Part of a small language model's weights.
Architecture: LayerNorm before each block, biases.
Each number is 128 + 32 x the weight over the matrix's rms, rounded and kept within 0 to 255. Layers, rows and columns count from 0.

# layer 5 MLP up, 1536x384, rms 0.223, rows 934-1002, columns 0-47
[[102 160 118 149 105 134 145 115 116 123 158 140 129 154 140 145 138 178 133 100 127 173 125 180 156 184 125 117 109 138 111 141  86 132  89  66 151  90 137 139 169 103 173 138 115  75  65  97]
 [113 113  84 128  85 127 176 100 130 198 124 136 153 161 139  89 107  64 147 104 118 119 111 109 153 133 133 135 108 154 166 152 136 109  35 117 160 134 169 150 163 137 191 123 140 112  89  94]
 [139 127  96 132 145 106 188 153 194 127 119 136  83  88 132 109 119 158 132 128 116  89 113 210  92 177 140 135 155  54  69 155 137 110 159 129 174 118 129 134 111 131 115 119 119 139 143 132]
 [ 54 131 165 106 155 139 143 118 113 191 172 146 160 158  87 114 112 165  89 121 147 132 127 120 120 157  89 119 143 166 120 153 127 156 197 135  72 178 102 138 124 171 117 160 142 112 115 172]
 [128  91 108  88 253 155 140 143 153 221 121 120 133 136 150 166 130 118 129 152 173 117 147 126 142 160 138 151 146  81 127 161 138 118 139 160  93 104 121 133 138  97 144 100 155 144 110 124]
 [ 99 133 201  85 154 124 148 122 156 112 139 100 128 141  96 160 110 124  92 178 103 132 127 167 123 136 122 166 153  89  87 155 144 132 130 158 168 134  84 124 143 180 177 191  88 142 113  96]
 [132 133  80 103  89 170 122  92 153  92 165 162 106 124 144 158 148 130 168 104 107 107  47 127 148 124 159 192 143 136 101 101 145  86  57 134  39 105 142 134 127 138 146 162 172 141 145 117]
 [128  97 152 123 184 134 110 148 125 164 119  90 178 105 120 145  73 100 109 109 159  87  99 108 186  98 137 143  86 145 121 140 129 114 153 118  76  78 165 102 121 118  85 107 178 123  78 165]
 [101 133 164 230 150 163 158 179  68 128 152 115 125 137 116  98  83 179 106 117  92 125 133 150 163  97 117 114 167 143 127 119 141 128 140 134 138 152 160 146 121  88 142 136 118 137 111 150]
 [104 159 123 124 160 181 179  91 134 108 123 149 170  43 163 137 114 153 124 166 107  44 119 141 136 179 182 133 115 170 120 157  70 171  95 119 122 102 128 206 104 166 149 121 184  92  87 109]
 [134 113  95 109 123 138  51 140 141 161  97 126 115 142 159  78 112 131 127 126 142 108 118 153 140 114 134 148 150 175 111 149 164 134 138 101  95 161 134 131  91 158 114  59 153 128 108 154]
 [119 186  97 114 122 128 119 129 124  99 121 108 103 122 108 135  82 169 136  91 147 100 167 157 177  88 118 141 114 150 103 172 110 127 126 156 130 199 111 108 110 115 121 120 165 147 178 119]
 [120 179 109 145 100 149 139  92  71 149 138 133 114 148 166 141 138 192 117 147 109 175 141 153 108 170 134 150 153  99 102 118 149 148 138 155 119 115 133  97  73 123 106 136 110 157 151 143]
 [153  83 128 147 138 111 115  97 201 166 145 188 156 146 124  75 125 181  89 145 178 172  81 143 125 144 172 112 124 195  92 121 160 126 164 152  89 146 166  68 165 170 149 123 120 136 124 168]
 [130 116 133 132 101  98 125 129 120 128 136  70 138 142 119 117 146  85  82 155 147  80 127  98 146 140 142 136 114 123 133 128 132 119 105 196 122 163 172 118 157  79 164 120 179 137  90 170]
 [119  82  99 135 127 168 166 146 142  82 171 147 146 114  91 123 161 157 133 108 120 157 199 160 161 109 138 183 167 104 130 132  93  51 111 164 126 119 107 183  87 117  92 124 172 165 135 180]
 [145 166  76 112 132 144 105  85 152 144 121  98  98 113 116 140  82 107 134 154 116  90 132 160 144 158  82  87 120 126  84  99 125 166 154 173  84 131 129  71 190 161 110 169 102 143 151 109]
 [106  77 129 119  89 138 133 147  91 161 122 138 116 116 110 125 115 180 151 128  79 104  91  62 121 120 126 132 130 124 139 135 106 110 151 133 194 196 124 162 123 115 172 169 130 156 140 168]
 [ 95 132 126 172 173 116 183 144 110 149 112 120 131 182 165  98 171 162 171 140 149 127 138 136  81 156 132 144 161 116 122  85 181  86 118 108  83 166  97 100  54 155  97 210 137 122 123 159]
 [ 33 124  74 160 146 143 111 133  85  92 116 144  91 141 148 141 102 173 141  95 118 172  80 103 118 123 127 129 138 148 100 173 124 102 112 138 112 137 136 153 149  86  88 151  94 106  75 109]
 [ 42 139 151  98 202 128 110 181 168 136 153 187 118 153 102 118  96 149 115 160 162 142 161 161 195 114  93 143 131 114 135 116  96 177 152 148  54 103 134  78 127 169 179 124 161 175 156  96]
 [129 119 146 125 126 126  86 124 124 138  92  94 102 143 112 155 171 133  96 165  88  80  99 167 129 162 143 134 169 103 134 135 174 117 119  65  93 136  90 141 105  88 118 106 133 111 122 170]
 [ 60 109 135 113 104 111 151 181 111 127 161 124  80 147 123 128 112 131 165 117 194  62 128  75 124 147 119 123 166 120 126 154 103 161 160 162 154 140 103 127  98 117 119  68 146 139 114  87]
 [150  79 105 200  94 161  78 100 134 134 159  88 117 177  85 110 126 105 121 157 129  92 111 167  97 114 148 110 136  82 112 150 130 147 150  93 123 148 112  68 145 169 127 122  86 112  73  83]
 [168 139  88  99 124  99 101 122 136 102 160 144  89 176 100 106 108  54 165 133 105 143 160 135 133 114 207  96 109 152 148 119  59 147  93  99 161 154  96  78  88 115 149 162 113 107 125  76]
 [104 154 130 103 142 130 174 156  94 134 119 190 102 176 128 101 139  92 149 148 161 129  99 163 144 113  89 130  99 186  60 164  91 139 142 108 100 158  64 112 104 158  83 222 149 174  58 167]
 [154 160 168  70 105 132 113 122 120  45 111 121 142 106 112 154 119  83 184 159 114 139 112  92  95 173 153 133 133  98 141 130 158  81 110  79 133 137  93 121 140 151 121 224  81 148  92 121]
 [121 149  92 125 108 174 103 146 125 122 140 171 137 136 178 129 126 164 124 124 142 127 151  86 138 169  83 119 150 155 126 143  50 126 150 177 122 181 113  84 156 114 155 117 110 120 165 119]
 [170 123 130 144 147 129 183 146  81 116 151 112  53 124 174 167 169 127 172 114 109  92 123 161 161 176 175 109  80 147 175  67 134 146 139 104 102 174 110 150 149 161 127  41 121 153 104 149]
 [169  97  78 167 144 101 122 120  72 167  74 142  88  55  66 149 140 141  75 150 102 119 132 190 199  71 135  88 138 111 110  77  97 139 123 151 141  61  71 133 112 134 138 107 192 171  64 141]
 [109 139 125 126 112 144 131 118 119 134 121 103 117 199  97 136 176 102 112 171 110 119 115 244 131 151 118 104 122  99 124  99 120 107 114  98  49 136 126  68 127 131 223 111 151 113 150 146]
 [105 132  96  96 141 135 153 170 102 172 160 121 130 123 163 156 122 148 150 144 139 121 173 113 180 131 101 147 128 107 124 118 102 111 138 131 135 141  98 124  98 125 149 122 125 120 122  92]
 [ 96 122 121  88 114  95 123 136 170 121  86 148 208 168 141  89  99 108  91  92 191 138 106 196  99 180  87  94 107  85 145 115 147 145 149  68 103 137  72  90 115 163 162  85 187 118 133  98]
 [117 109 115 132  86 128 138  94  78  25  96 141  94  63 164 161 149 149 118 113 123  85  84  94 143 167 103 140 148 156 159 148 148 201 103  74 171 145 117 183  74 162 113 137 111 171 166 155]
 [168  96 136 161 116 154 161 139 121 121 172 151 134 184 113 170 112 132 138 112 129 132 124 105 149  90 215 163 146  71 118  89 126  83 151 129 119  78 130 137 126 126 127 126 105 133 134 114]
 [109 151 155 109 134 111  98 121 112 126 117  80 116 161  86 163 163  97 119 126 172 145 137 172 193 128 127 153  99  93 137 103 115 167 165 176 133 111 154  99 124 128 148 164 135 173 149 156]
 [163 130 161 133 183 139 107 163 138  62 164 192 119 137 173 169 116 138 177 145 202 110 151 155 149 129 143 132 121  94 119 116 125 157 184 104 109 133 117  93 103 122 152 113 100 160 124 167]
 [ 90  94  44 131 150 103 121  89 138 170 140 111  86 146 137 131 121 115 115 126 169 180  72 124 134  80 108 176 140 136 124 100  89 136 137 101 106 160 139 153 104  90  35 108 119 166 163 143]
 [107 155 165  86 112 158 172 131 120 105 120 139 113 113 116 163 124 125 180 105  97 140 128  84 118 119 137 117 108 140 144 122 147 119 133 108 136 125 116 114 112  98 107  89 144 105 174 133]
 [133 159 153 133  83 171 136 185  97 133 120  43 115  98 173 112 182  86 129  86 191 128 120 178 141 118  86 190 187 103 133  96 171 138 161 137  99 132 153 156 158 138  99 221 125  66 109 101]
 [118 123 162 143  72 104 115 116 143 158 111 120 107 136  92 142  96 147  91 144 118 130 134 149 115 102 122 140 110 114 102 118  84 129 107 157 132 124 182 112 146 146 110 107 167 130  84 141]
 [142 161  77 135 125 193 122  68 120 115 137 133  65 132 146 113  67 121 119 159 118 105 183 139 181 123  98 134 160 125  89 165 142 157 114 100 106 188 205 122 108 119 125 167  91 122  78 136]
 [121 104 122 154  73  96 136 153 139 183 118 124  82  92  89 127 119 118 127 134 109 124 166 140 137  74 142 140 120 126 131 150 147 114  80 170  88  87  70 147 100 112 186  80 137 123  71 123]
 [153  90 133 169  97  97  88 175 152 135 144 120 129 101 162 107 187 154 170 111 144  88 176 149  48  92  96 132 129 176 128 105 150 145 120 114  61 111 152 123 123  98  58 168 141 155 111 119]
 [184 133 166 148 109 141 163 116 124 135 144 152 135 122  87 137 148 156 139 108 143 146 157 151 139 119 103 139  48 116 161 117 175 133 195 155 116  89 144  88  96  75 158 106 127 157 128 153]
 [117 160 145 149 111  94 133  45  87 150 139  48  80 130 113 128 173 134 147  88 123 105 105 150 154 136 107 129 150 136 171 115 174 159 105 102 145 122  90 122 107 148 140 110  89  39 138  89]
 [ 68  82 189 174 127 167 107 133 160 107 122 156 143 130 170 115 121  41 145 140 175  96 117  96 120  91 137  93 162  74  66 137 155 136 101 152 143 142  91 131 174 140 189  79 162 151  81 120]
 [108 185 127 154 120 116 104 136  89 156 110 127 178 123  90 104 133  87 148 155 144 132  90 112 137 160 123 111  90 130 133 115 141 176 142 142 103 104 128 146 179  98 137 127 135  71 169 131]
 [ 90 133 128 152 173 150  71 147 123 120 104  93 178 128 153 139 184 158 100 134 119 108 195 116  85 124 114 153  82  85  51  85 165 167 127  76  94 112 138  99  80 115 105 118 115 161  94 178]
 [113 157 129 129 128 101 120 134  76 193 119  99 176 103 204 118  98 116  68  66 134  70 179 138 102 212 116 117  80 137 154 105 129 128 101  97 120 126 102 118  89 122 151 156 107 130 139  93]
 [132 116 142  72 138 130  80 226 106  90 141 125  95 168  91 133 141 169 159 122 149 150 102 157 167  66 121 112 147 157  80 124 107 130 119 117 142  99 126 152 144 143  93 124 134 172  87 155]
 [107  80  62 160 113 107 130 186  91 108 132 158 130 172 108  99  99 121 154 152 139 207 143 123 102 151 118 110 149 144  97 138 147 189 194 139 144  91 145  77 121 112  87 100 132 190 105 108]
 [118 129 160 159 175 136 122  94 187 129 216 106 107 114 101 139 103 132 161 135  99 180 123 136 131 175  86  96 151 155  95 152  96 140 158 124 138 134 138 148 135 133  77 140 169 144  72 103]
 [142 135 166 158  72 116 135 137 176 134 137 123 140 107 109 167 113  89 163 103 168 172 137 167 132 183 134 171 102 129 109 117 159 147 100 128 150 123 153  67 151 154 139  74  61  89 115  90]
 [148 187 154 103 103 162 128 131 131 131  94  88 130 160 146 137 165 127 181  96 185 137 141  99 109 144  87  87 132 123 172 108 142 109 167 148 105 135 107 132 123 128 127 127 118  90 172  98]
 [115 145 173  90 115  93  61  93 138 117 132  84 117  98  94  85 159 111 151 107 113 116 120 122 149 101 109 100 125 130 135 142 100 126 173 148 174  69 145  93 115 139 169 118 130 129 137 135]
 [144 142 123  96 145 137 199  96 140 129 147 147  87  66 134 106  99 137 155 109 130 117 126 139 130 102 148 122 167 193  79 128 166  49 135  69 125 115  80 145 108 112  98 122 113 119 118 156]
 [130 149  49 112 122 134 105 153 118  89 146 155 130 132 121 126 166 142 112  47  32 205 159 125  77 168 158 154 117 183 125 128 133 126 144 131 111 133 179 119 191 121 101 164 192 102  77 153]
 [196 106 105 151 161 126 114 128  97 103 177 157 101 131 122 177 126 146 174 160 102 119  97 176  97 117  81 113 155 122 141  96 114  50 158 164  90 121 162 122 160 108  98 119 125  83 141 127]
 [152 101 111  95 116 156 161 116 117  84 151 122 135 149 163 110 111 186 151 123 161 141 135 109 172 151 107 106 111  60 118 116  83 116 117 182  97 111 133 134 192  95 139 124 165 112 112 116]
 [113 114 132 127  90 149 107 166 118 173 128 178 211 158 164  84 166 142  71 113 151 102 149 101 110 193 130 127 156 145 103 171 156  46 137 108  98  97  78 113 166 177 182  94 142 148 105 147]
 [165  90 125 132 184 103 109 115 161 140 189 111 143 180 153  71 119 149 132 143 198 109 136  81  65 156 115 135 206  79 155 119  97 138 176 119 130 140 169 108 162 104 188 101 110 148  76 138]
 [107 104 143 130 174  90 122 159 154 122 147 105 159 125 150 165 159 104 112 146 120  91 158 111 138 141  99 123 132  72 137 142 106  95 150 113 153 110 162  93 144 111 163 152  99 111 124  85]
 [139 154 135 113  61 161 138  79 156 128 144 132 112 130 144 158 136  86  74 111 115 153  93 119 105 148 115 113 155 135 100 131  72 145 162 142 155 135 139 108  89 168 136 133 155 165 125  65]
 [ 75 154 115 109 165 160  99 145 138 154 109  98 111 117 113 141 149 110 166 153 119 162 113 108 142 111 174 162 131 119 157  94 102 119 139  97  82 191  65  62 130 165 147  51  82 141 139 178]
 [139  53  96 156  50  92  79 137 101 128 126 175 113 142  56 152 151 112 112 114 120 108 196 124  97 161 151  99 105  92 152 156 148 195 130  94  95 112 126  91 111 113  91 158 125 120 160 162]
 [135 128 131 106 126 114 114 127 180  98 186  84 140 124 166  95  93  98 106 158 110 113 121 103 116  75 125 132 160  70 119 167 160 149 133 106 112  92 136 114 110  97 130 107 127 128 108 120]
 [134 140 122 137 100  52 121 188 123 118 135 150 132  92 131 116 141 106 132 150 117 116 140  82 156 133 132 134 125 139  90 187 162 156 143 154 142 112 154 135 145 178 175 125 137 116 106 153]
 [127 121 177 138 153  60 116 125  65 151  91 102 125 140 137 183 106 165 125 126 102 186 125 138 128 110 149 137 125 106 123 134 158  99 182  76 120 173 138  98 135 139 114 162 122 129 138  83]]
# layer 5 MLP down (transposed), 1536x384, rms 0.16, rows 934-1002, columns 0-47
[[208  96 128 165  88 119 153 130 119 102  89 146  86 122 136 173  93 134  66 145 147  89  92 138 131 186 128 113 104  87  78 138 121 137  77 161 137 123 119 200  73 130 107 130 109 103  96  72]
 [124 150 159  92 121  54 100 151 103 117 156 104  85 124  85  81 103 150 132 127 112 129 140 154 142 125 120 132 114 143 133 107 148 144 165 178 141 164 110 122 138 126 125 143 115 164 231 110]
 [ 85 184 126 136 102 122 147  89 137  73 105 150 103  98 142 125  82 125 105 125 107 154  82 174 141 150 118 157 137 153 112 101 151  99 137 134 161 141 130 105  99 175  99 117 109 164 138 120]
 [ 92 146 156 129 104 115 164  77 118 150 131 129 149 187 161 129 169 131  75  74 107 133 124 162 118 176  93  68 139 165 103 150 149 139 114 101 121 160 105  87 130 149 164  91 107 111 105  87]
 [147 181 104  95 144 126 110 129 153 132  59  97 122 129 160 130 130 184 131 118 111 134 175 118  68 122 147 159 130 119 147 162  87 133 120 183  82 120 151 212 127 112 114  76 166 100  99 159]
 [138 133 172 133 124 136 172 115  89 128 133 109 100 118 121 124  76 196 152 151  98 111  90 147 131 138 200 179  71 125 138 126 120 143 124 125  81  76 125 102 103 145  87 114 136 145 196 112]
 [159 145 139 143 111  91  68 150 135 160  86 140 196  87  70 125 139  54 114 188 117  85 119 132 120 148  90 115  99 132 155 128 100 112 156 112 135 117 186 108  95 109 108 171 122  65 148 135]
 [ 94 124 169 120 157 123 122 131 118  91 139 110 154 119 167  61  87 124 144 144 137  97 132  53 125  98 123 185 157 110  81  72 112  97 107 126  98 100 117 192  78 126 117  96 163 166 100 177]
 [135 148 125 123 133 133 142 136 140 108 103 157 145 180 103 177 135  71 110 159 179  79  93 106 108 108 102 114  95 162  77 123 145 105 152 164 122 145 104 152 145 116 199 136 129 164 124 137]
 [138 112 113 158 114 124  58  56 127 147 136 109 112  64 102 144  98 144 128  48 147 126 160 126 119 124 129 136  81 102  62 177 155 175 121 141 153 153 117  90  99 135 177 148 149 129  93 146]
 [107 141 134 172  79 126 101  82  95 104  76  96 122 134 146 129  69 102  71 134  97  65  47 158 193 105 116 177 117 145 129 199 183 128 104  68 154 170 115 178 134 132 177 149 114 116 127 169]
 [127 123 168 146 178 162 154 154 118 126 117  98  96  90  99 148 156  72 118  66 117 123 150 217 201 166 150  83 107 100 132 130 196 174 128 149 124 188 143 112  73 139 164 106 177 166 227 143]
 [ 88 152 144  90 125 138 100 183 111 119 140 181 135 121 145 105 126 117 124 114 213 150  84 153 166 229  97 134  89 152 155  91 130 155 191 148 143 139 118 123 148  78 156 137 108  95 102 171]
 [111 106 145 102 118 159  77 120 169 109 153 164 108 113  90 104  75 125 148 140 136 102 153  99 151 139 163 144 111 150  70 148 119 100 157 192 142 180 133 152 128 198 119 145 168 131  99 114]
 [109 101 104 143  96  80 134  84 100  92 122 133 104 119 127 159 147 121 127 140 146 124 124 110 133 138 136 116 100 134 172  73 167 177  86 118 150 143 140 162 180  94 105 100 146 113  79 144]
 [120 141 126 125  84 120 141 172 108 128  91 133 169  94 143 116 128  68  95 129 128 117 178 157  95 129  96 164 153  95 105 188 175 116 125  96 141 120 122 138 138 128 117 155 119 117  98 126]
 [135  34 105 119 124  63  87  92 131 140 130  99 119 163 177 127 113 107 167 105  98 177 143 105  77 107  76 113 125 112 145 141 109 132 100 115  85  90 117 117  94 111 108  90 119  91 149  85]
 [ 99 172 161 186 138  95 137 119 121 121 127 147 102 128 123 127 121 124 124 106 179  70 171 105 193 185 123 138 141 159 136 168 136 170 189 153 130 114 121 144 112  76  39 106 113 184 100 149]
 [167 154 108 117 191  67 169 140 162 154 155 148 128 136 116 108  92  92 155 168 131 135 125  85 142 120 176 103 100  78  68  64 133 127 117 158 142 151 149 154 121 139 111 160 132 155 176 144]
 [131  76 118 100 117 143 157 116 144 158  81 146  66  81 117 180 135 150  88 180  70 116 123  81 144 159 146 130  92  90 136  84 116  99 100 127 111  89 120 145 132 153 101 122 101 127 109 104]
 [ 94  64 173 160 172 108 105 100  78 111  71 142 147 129 170 145 151 150 102 112 172 138 136  56  95 125 178 139 134 116 117 152  47 193 122  96 172 154 176 164 162  69  93 135 179 113 176 146]
 [ 86 106 142 131 103 134 150  98 146 173 155 116 120 148 163 117 136  96 159  67 145 131 104 114 195 135 144 131 169 114 176 121 107 128 127 107 118 133  99 110 137  92 153 101 140 239 149 123]
 [100 142 143 118  98 136 125 141 128 126 124 107 132  86 180 102 145 148  92  90 199  15 122 157  65 135 108 156 163 148 150 111 100  79 124  97 141 135 133  93 144 117 166 130 118 144 127 109]
 [165 147 107 147 156 176  97 149 107  83 155 107 157 183 129 118 173 127 149 119  87  92 118 106 115 143 141  98  96  90 170 145 137 143 163  73 113 118 121 140 173 108 147 108 173 119 152 118]
 [157 121  44  96 102 190 136 121  80 118 147 170  90  58 100 141 187 127  71  95 147 108 110 163  88  97 126 112  92  73 179  90 126 100 182 179 165 137 136 132 175 198  98 145 133 139 119  96]
 [137 131 159 161  91 128 163 134  80 145  54 226  92 183 154  79 143 143 134 157 110 122  75 154 139  94 140 119  81 152  99 146  71 127 129 106  98 132  80 140 140  74 113 147 117 158 115 157]
 [111 133 138 164 184 134 133 104 133 108 117 128 114 161 146 111 113 146 114  99 125 154 130 130 140 101 105 171 125 113 108 116 135 137 159 149  69 161  98 104 128 102 244 141  89 174 103 130]
 [109 137 108 113 124 113 192 133 115 150  92 119 125 131  87 125 208 100 140 121  88  94  87 135 109  99  92 160 115 160 118 175  71 142 167  97 116 100 118 127 111 155 112 134  92  95 106  70]
 [135 112 201  43 115 126 149  88 136 125 155 134  59  81 180 160 112 159 138  97 169 145 136 172  84 183 141 137  18  77 137 146 186 141 111  79 113  99 148 168 192 193 147 119 157 163 148 154]
 [153 103 162 127 125 107 133 119  70 131 113 153 167 143 105 136 127  65 184 154 132  87 189 169 100 130 169 112 176 164  82 157 113 124  89 135 131 100 134 111  66  85 170 126 115 139 109 124]
 [125 132 138 112 183 149 114 141  55 117  65 188 103 106 119 176 143 157 149 147  68  67 155 164  66  68 117  94 121  99 161 135 122 106 136 128 123 133 158  68 152  79 207 152 135  97 118  94]
 [132 132 153 148 160 142 104 134 144  86 191 139 153 156 121 184 125 120 103 136 131 133 134 120  94 176 143 144 122 125 175 116 104 120 124 142  84  75 142 146 113 159 149 126 139 166  62 120]
 [160 123 132 121 159 123 149 129 107 113  70 179 156 142 155 109 111 103 112 105 132 207  93  80 128 204 155 143 191 110 118 166 138 145 142  79 178 156 129 133 163 140 161 133 101 130 205 106]
 [103 120  77 122 107 169 120  90  88 102 122 157 150 143 154 172 145 132 146 116  96 166 116 163  98 124 111 118  67 161 160 102 110 139 201 122  86 171 105  90 129  72 103 153 169 100 157 140]
 [181 138 110 115 130 137 116 134 181 133 180 118 116  91 119 175 175 136 177 175 163 166 124  94 144 120 112 116 154 142 111 135 182  37 150 114  84 190 116 152 145 108 141 125 136 160 138 157]
 [127 164 131 120 103 104 147 163  49 100 123 129 171 139  83 125 131 134  71 108 122 158 114 125  74 137 121  99 161  98 112  64 128 167 159 137 107  99 134  88  84 127 183 116 100 123  92 167]
 [127 123 133  72 145 143 114 138  90  78 106 162 102 160 177 179 149 112 123 106 103 137  74 102  74  74  74 103  88 107  95  89 147 107 145 121 176 124  95 160 142 132 149 113 109 171 125 169]
 [128  65  53 158 120  95 187  95 100 101 189 121  69 125 117 167  99 209 146 156 136 128 216  90  87  88 201 136 189 124 157 151 116 108 193 160 173 166 128 168  74 165  77  95 137  56 137 144]
 [124 140 149 132 143 117 131 104 161 120 191 116  70  88 132 152  99 143  39 209 116 145 102 204  89 160 140 113 127 101 115  62 139  60 148 129 157 121 140 181 127 182 155 129  83 110 160 168]
 [159 102 102 176 158 120 153 101 136 139 115 155 127 118 133 159 158 219 140 183  42 130 129 131  62  97 131 139 116  79 100 178 179  96 153 147 169 126 216 140 108  92 164 190 137 174 181 112]
 [114  86 162  73 106 164 122  93 165 122 130 137 129 150 174 185  92 140 153 143 130 114 155 136 103 107 129 133 120 125 147 180  83 127 116 141 109 126 103 116  94 118 120 160 131 110 214 183]
 [120 161 150  80 128  80 170 174 128 150 131 161 171 128 153 138 158 101 104 110 102 106  95 146 116 139 152  69 112 132 144 132 111  93 129 169 135 118 102  73 121 164 121  96 117 129 123 120]
 [140  96 152 137  63 136 138  96 117 190 120 117  84 111 104  88 124 216 143 118 128 160 215 169 140 119  97 129 108 152 104 145 130 161 180  79 222  85  95  86  92 122  83 129 112 137  87 161]
 [142 109 170 123 143 115 121 105 127 154 105 153  82 107  97 133 128 114 102 160 132  73 141 109 158 157 135  97 111  95 152 157  81 163 157  88 113 216 106 162 157 157  98 167 131 113 148 139]
 [ 95 169 120 155 109 142 126 132 170  94 145  84 114 151 178 127 177  84 174 115 138 183 101 127 148 112  70 119 152 117 104 157  96 219 183 139  96 109  65  88 115 138 182 111 115 124 123 126]
 [ 59 134  75 157 104  89 155 163  94  96 130  93 109 109  63 175 165 100 113 103  74 129 142  31 102 133  80  96 132 132 126 162  93 148 142 134 135 123 130 203 143 110  66 133 110 104 140 124]
 [204 126 134 114 157 116 135 130 111  78  85 175 114  96  95 132  92 126 111 147 131 134 181 130 166  98 117  86 117  73 128 134  89  90 109 138 175  96  84 162 135 107  99 173 162 103 126 129]
 [146 150  74 126 121  84 146 144 122 138 142 207 132 165 127 132 108 147 134 126 149 146 141  86 100 114  85 166 191  76 149  90  87 115  93 127 168 127 189 119 151 116 146 138 152 165 105 153]
 [124 149 110 178 168 116 183  87 164 106  84  77 118  86 111  66  93 118 127  97  97 131 201 154 156 114 139 145 103 122 125  88 132 182  88 109 127 129  64 122 158 118 148 163 115 142  89  63]
 [179 113 132 153 161 122  96 113 161 126 152 103 139 135 134 152 110 118 104 119 126 114 147 115 126 149 100 126 105 156 116 149 143  98 112  82 111  45 159 185  96 156  90 140 125  93 139 150]
 [116 156 102 152 162 139 122 143 154 140  93 103 124 128 165 163 142 115 121 100  91 111 181  90 121 117 180 124 137 103 126  83 150 180 143 126 106 164  92 169 109 131  92 174 130 108 161 131]
 [167 112 102 130 168 127  77 112 134 110 149 145  90 109 133 116 124  80 106  97 122 140  52 131 126 158 109 146 118 162 141 130 125 127 121  99 206 187  51 173 134 182  90 121 158 110  89  86]
 [147 150 141 109 102 126 190 198 158 131 111 135 104 133 156 130 140 120 141 156 162 126 137 171 151 163 168 106  84 127 161 137 140 125 104 129  99 152 129 170 129 107  63  62 173 116 140  77]
 [131 162 140 142  91 164 141 141 100 147  88  88 131 103 121 114 132 125 146 129 132 149 194 187 186 145 126 120  49 116 106  99 111 131 154 106 141 153  91  87 225 162 166 127  58 136 131  85]
 [142  97 162 176 122 100 117 135 142 122 156 117 193 143 120 153  86 133 151 181  58 106 185 114 110  83  68 103 112  74 104 168 111  47 113  99 104 150  71  91 145 189 149 118 127 113  87 125]
 [123 174 130  80 110  90 145 159 191  61 201 137  83 122 206 174 184 109 118 139  72 143 144 110 141 103 129 156 150 134 156 162 178 123 123 135 116 145 155  80 119 101 146 173  70 115 148 109]
 [121 100 147 151 138 144 155 179 102 130 176 151 119 108 149 128 127 160  85 124 142  66 127 111 116 136 104 135 133 166 185 103 110 156 114 112 110 123 157 167 137 152 103  91 119  63 156 159]
 [156 180 153 134 114 167 178 167 110  65 146 102 128  83 130 117 161 161 174 208 111 187 109 210  96 104 138 166 162 119 133  82 117 122 120 110 145  93 156 191 181 129 112 157 102 134 128 140]
 [154 138 162 107 164 181 160  63 114 142 165 118  41 145 172 195 154 167 144 123 118 123  89 104 139 127 156 119 129 106 143 126  95 135  81 152 215 104 197 143 148 122 156 125 131 158 100 152]
 [134 164 137  97  97 125 128 107 101 122 110 166  75 178  60  84  65 123 129 181 128 102 134 145  93  93 128  99  92 128 111 160 162 123  91 129 141  65 104 112 134 140 113  96  82 141  93  68]
 [123 109  96  92 103  86 117 115  62 107 135 138 128 135 144 130 106 148  79  87 171 176 143 103 137 120 146 201 109 109 148 155 112 113  47 172  82 121 128 101 109  64 135 147 120 190 132 113]
 [130  54  78 155 100 115  75 118 173 154 122 145 121 103 133 138 150 110 190 137 130  99 128 129 145 169 129 103 145 150 100 133 138 115 137 140 157 141  74 153 137  99 195 120 129 119 110 119]
 [147 147 122 171 132 127 147 138 100 123  81 131 157 119 124 101 171 116 185 139 112  99 142 135 138  93 154 145 143 169 195 140  73 158 105 122 210  96 118  90  95 127 130 128  94  98 119 127]
 [ 86  87  77 132 119  96 186 174 150 126 122 129 146 122 140 110 123 144 114 105 140 116  76  79 151  88  63 165 150 142  92 149  69 101  91 101 147  99  85 168 103 148  74 129 167  99 118 102]
 [163 163 143  17 144 122  73  97 135 122 110 137 137  94 125 171 113 153 110  71  91 127 103 150 167 127 114 108 129 149 112  99 107 151 138 162 121 107 125 177 179 131 148 115 117 120 104 131]
 [143 109  99 124  95  67 104 147 128 158  83 169 113 100  95 177 114 132  66 114 108 150 130 113 121 119 104 102 134  58  73 148 139 112 116 102 119  76  81 146  73  57 134 176 126 174 149 179]
 [114 102  98  80 151  89 104  92  99 104 184 106  89 115  65 169  96 155 172 101 183  96  48 108 212 127 146 183 137 110 133 123 148 104 140 191  89 142 144 146  63 157 175 117 109 122 155 131]
 [167 134  99  65 159 119  32 165 112 139  65 103 129 169 176 207 117 158 123 126 101 180 129 146  99 117 124  79 115 132 156 120 120 114 137 153 137 102  78 123 107  93 136 139 163 131 139 173]
 [107 163 118 166 185 134 121 149 151 129  82 157 140 171 133 138 153 182 151 134  61 147 148 153 129 140 141 147 103 120 122 139 170  90  82  90 187 173  94 142 187 109  70 145  99 128 124 107]]